Weights of a small GPT-style language model, trained from scratch on English Wikipedia.
Training: a variant of Adam for these matrices, 188M tokens, 5726 steps.
Each number is 500 + 25 x the weight over its row's rms, rounded and kept within 0 to 999. Layers, rows and columns count from 0. Numbers have three digits each. The size before them is the row's rms in percent of the matrix's.

# layer 2 MLP down, 128x384, rms 0.0885, rows 0-127, columns 320-351
108:522497504496511521515511550516534508496510463542477462530507540504460513542494527521511505506580
095:490556506500520450542509460514518506512486508482497510477519450480506474507542528491514508508465
089:514497554482493533520523484497507471457520504529503521469505517502498511519511514502587510515503
093:492471491491496499523521484502486515509492507500526531498493506496523502499373535523496494508508
098:471484508508519472451451487476495479472554561487483485456472470524478473500450461483496467449480
094:505495471500484518488493481543578462501514511447515503402480513434515478531492531504484507505494
087:496526500504467496462479521497489521517500512494470471416471482475466508492523514471517489492498
087:495513486510453522504502466510511463480529512500513501478506512465493474513554521491462473494460
095:487467531515465503533499487539501509544504505483519518416501497481525486468506479536483534498455
088:481507522502486482485505586570486468517519525489493508485506515500505485512460483518509498474538
097:455490515442506527521494514454461489499514499494530512512491498484549489463544466466500473467518
106:511453550494498509514521518528470476464500496504514530544493528503531511517571503505487522504500
089:506427514508516472484528553469445469523471512557482520471512484490498492490478562499513527493537
091:537528473509506527505502498531514485493462502507502502496491516522529475528567521501439523543533
096:519493545497502493485520496499520479457547556502478493451481521478461490531534459506501485504521
099:517550495517462509508496486503476502483497499495525529572475519465519498508512491511496508507459
089:506507531466509499450499509511495507504490492496490476429527481494485471453488532500503522477497
091:502491489502543480528522493487493489509490497537509503580494518513518522500498449482500509518526
098:475539491488470489470505530492478473512505440518494490492518453548479489483483538500526516478544
093:503513520470517469514535484527524540501502493514515506466494506479535515485550468494531520506506
097:498461504475479527520492506512453495482483477505481485505507488519514504492496504532513482504483
098:495459522543503470512503495448487481486478547453521514532483485450540500466501540522484506497507
093:494460485548503482493478536521515497517504498521484479509480449468469494485491510521522521486512
095:498531507427492482515506482498490463499481474543507504545484473485544516502477502504473471508503
092:511494475500503516501523504571503490502505491532531500555479500540490487513566503486476518495498
108:511536519459506531523474506456563521481485533496531507501507490501527467533494522490490496519521
111:521493493466506485468490486540470479479511510547482461543479464516469561494470470475522503507509
097:530519514485546507464513487508514466488483531502493465529522478520488489524462467510536535517515
088:487477484499481471482505553483524502500509487501483498468512510490484503480597481512504501500459
091:531502502491485510499496477548537528517499501492446443509540518491438508488495487497526534497514
093:486516477512507497492507501561471490524487500503500506448506486473512539469570456520497482502515
097:503516501512457500475540536502516489507480521532509469488499518538463502510461481508481524512553
105:519498492526458520474521447496503514511489505499461479513537528532457466503544494488517538503456
101:502551454520486496531479447500478469515487480504519533528502493528528467478485509493556494503517
094:530548503472510464518471458463511488481485577464507503491511482494497468523535501543536552531481
116:493492510532508518466492529513533491467504482496484475495481488493476527523489533476535489495484
092:504491488488484469529473494558517527526493493483503510468508502453515463505514529480489475510492
101:475490512507510486497478539506452530548501525535465464507518478553466479484532474504523501510571
108:478520521493479531532473497477487512537503538516528525548493478499550513466525467492507522485500
082:474500500509513460488552523456518500470532513475465483547544509547463484484487504511504492482496
085:497450521495554475508505554514479480480512539521478481493503499560485526518517490502543486491489
090:505457505527509458528489463515490515481474491545528517515530516475527458506384490501481508498419
113:540509484505521474468494547462489501475508511482477442490492503499462491511415555509567499531541
111:511504477474493500469523506495467481545475464495475463464495497529435478512513504525502528510528
092:481459509484479503497513500527504489526514542523505497459479471533483427492451542519523502499565
104:507490532490508531505512462458511516509495544472514505507485519474504513498429518520504465513507
114:491454484496499499508483458498522511466491537439538519490502511556512465479520479546526468509470
082:512497519483521528544481446519522488479502531485510509557481487520502538539513499499489539523465
103:486470487495481507528533521557483506484522530466508499534500552474533486482521483548523513478507
106:466484490515472462465473474496479507494526488518498477468504491504483493444476511534503470457501
097:476522480487487486479500486472495490523496469482495515459531511498480520480457472445469513485509
103:527512478451504524491522522498490456486452510534468460537472508495463543521485482507504499529513
103:507517514479539503495523501486469507496508468531499466561468479513481472484548549549498512508501
103:521498474482495528524508481500505530510499461490507518513486482523540513518528513479535512497462
088:528519531535497493510522476443493540511492503450524530527484474469528448526460534522520536522463
105:512502480513520518474506504482458499547460525555493477506512511477472527472478532549511508509503
102:516512507528498494510463506537482495493484543520526516506495501503530502501544451459501511513454
111:535461531479493536453484507437509522517494454471460477427494506503453497518463540452534521516533
098:500540483477506503501502410501567496461515502515524495517466506498491465504498474514503481488492
107:498478564466522471514516485490502500530467515493494523450525486473511495492473543480489488500484
104:514532492474489494511479482500482468496503486470504507461464497457509528541372506482496490503500
097:498495425536498499493477480434444483519493478484487509523523509497504468511514482463475497500482
096:508533456515518516553527487505476528491522484483496500520481484430494521484472519516487483482529
111:545486508551458534512528517485503482493484514522496486469500517530483527562504520499490488536531
084:508521504524501475506506485539470537508470461471484498553503505527496522494503435426469497515522
104:506493510478487509463480451509486498513513498472462469462491472497456522504443518503534473522452
095:499499475526499489498503507484535495456505546522507509472471485469499462534466488519504484483473
105:489448523489524521498498494399511504447548500480481474519515498486484478504539494504553496483482
088:479493499518462529483488519536475489513511510502512496485505485502482555497529486456448509473505
096:489536505534507513488509519499484509533470477477489508511503519499509485473523494500523505509515
091:490516481489504537482506471491511533496517509464491503556539517493516497533431519483475461526484
105:485492524470487506468518517482532517494540491490487445560494464503453512511516519484526489498506
098:474520463425492463510496490517514514519499494533531524457497523494536511491513459508500528491480
123:513495439504455527521511515537520496518478473473559537489502473498552514500526473503517482509487
099:483496482494474496476474519469498483504496481458490488489520480497488523489447491477502497475529
117:523448517523553471494477501523513501462515495503491494515502472500498503566507511473567496513535
155:531508480487505499528521507498520495532463495484546564523524495530566481514522486499514524525476
096:506564525530525484521478523430466496464514533497500512461500544478515542520531485483481506493490
101:493505510515471477490491528439495517560479481509473491476490510543471530490504468483499499477484
087:512496476483498505462499547497515505481495523487473495541482510504495529526422505468534519532487
097:491538467520495500493507471486515493482532484488497475474477474513476512502571501529474464485474
104:486473535470492504506479518497478491499500474524538520514479511491548542497517501510497485487497
106:519480517469537509524479510446526499553455440531528537499487510509540494495507554467471529521495
097:469468448538488481501503530587508478490497528521503528599468477519522502499503479493485481472523
091:535485497489506537537506504462488504476452512524529516483529520510536492530533478533484527538473
101:477486531514511482465515551485477478504498521470450471523445499557473530503535457559463497508516
095:471495512471497501504481501556503501498538490529495506456493517485493468477538509499485470477489
109:512506486496471512492457525471529471469510501472488473517498510541460491524466451494454525518523
104:461481470466509501499466476531540522500524507525515523512506497544517505453522494494524494455528
113:517490523519513507450496533487563508524492470518458488503531531460462518532523508457466517541521
098:497474484480507533475516492480528490519540472491484494504537512501486499490409495536532511489497
082:464541457469477531500458467530515469473523536468511520517498499520519473477502486485495477461459
106:527493495519532495491538492514514484532496525506478491450483525495453514530491514533503504528536
107:460527484488513541488480505482509487515511476513499507504527470472495502463520503525446451469457
096:506528482497523526519490528502521514495494499491517501500518506502504495506367510510495480504508
098:489460490527492480494510512511494493515510476509460495588514513523473493465567539518511517489505
104:485517514495445486502484500498508522510516483487499505505500503500529493461524469475523500457473
089:482483489503490532487496452484512509489521526496490476519501490484451548468431495501505518515450
094:486554498466493496524521474528507511498532543492497519462508540482502492504448543449503503496524
088:504514541525560532529501520461511480491528473548489509484502537525499494496434515498526495501518
107:513498478530539511497552501479484512504531462529465469533516503495463501541533487491483489516526
110:507504455513502462492544479527469527511488507513469480449480521492485481492535509522465502500507
093:502475503523526499481498495507508503476504514515460481448502534488446509511518483500514476522468
097:476517473498486485499461488474535474485518495468498475535513495486473513468522493503449465485456
105:536530542529499506536535508527454494515467514459516510515493522477535481516460490511475545520475
089:491520508453487554465482512502484538505493448447509501502517495504480535466504494470498475509518
093:468499490539484478489522499490472531526504457478530527487511499505537454458521521476495458468480
101:505524511496509506499511523540489503494496484558482473476516495489462528516530512503481486507511
106:530506525569511527514503557513463523495482447537520533511476478528521498520492454484466517500505
088:509523518498520509495502443489505530469490517500505474506485468474502535511484477491435490497517
085:509509488461506504495483431506537480497506493441496478520528512510493489505504541501498496505513
105:491516482486493506516517498514503500523505463514521544526525523495539472493561526532460493479465
093:502552514453488418502472471509485517529500476485491523464529510474495477471481531475459535489495
101:500484430524518503472515472462483487508483458483500504523515505504493517488511476507513497518453
105:512504519442528540475471508505514517489490535460486466522518531490474513504489460534489536503516
097:492476587508533470524494529461476525452512538520489488545511475497469465515469530506498452491483
093:487524512566496470511474500490447521478477525539496513493479475509521550486461544459507494486515
099:468511487532500469446494502511493484485540492487492491500513505490476505479511513459458467462524
093:524498518522527504457501560519499507505471471531488470469488493519455504507475510481436549519514
150:493447470499495499519502475518505519518467483498545560512516490503547503488522507478515497486520
111:505503530528499514552506504496471504516503505524543565506488494510575542515469489492490509510476
102:512448483570468498524500536565452521516450489471564544502490490475561521489496447504494505489454
111:485512489469507528511496509502513475498492527470502520484500466493526470482591484537511465511501
096:514540511494485459527533494508535511518483499469518523480514541543522501522544473494502504495492
091:514503534531502491542475486521516527496529484548493503541476485527508527505551482510450518502550
098:501502491520473479530488495477526488450523445494506518452479495484512476509550527507508476494497
101:484497516512475512507494494454510523462502501477514467459500510473509531529501505562494472499546
120:443445513506488460496464501484517498492510519491513517514496490488533526464495481511505496463474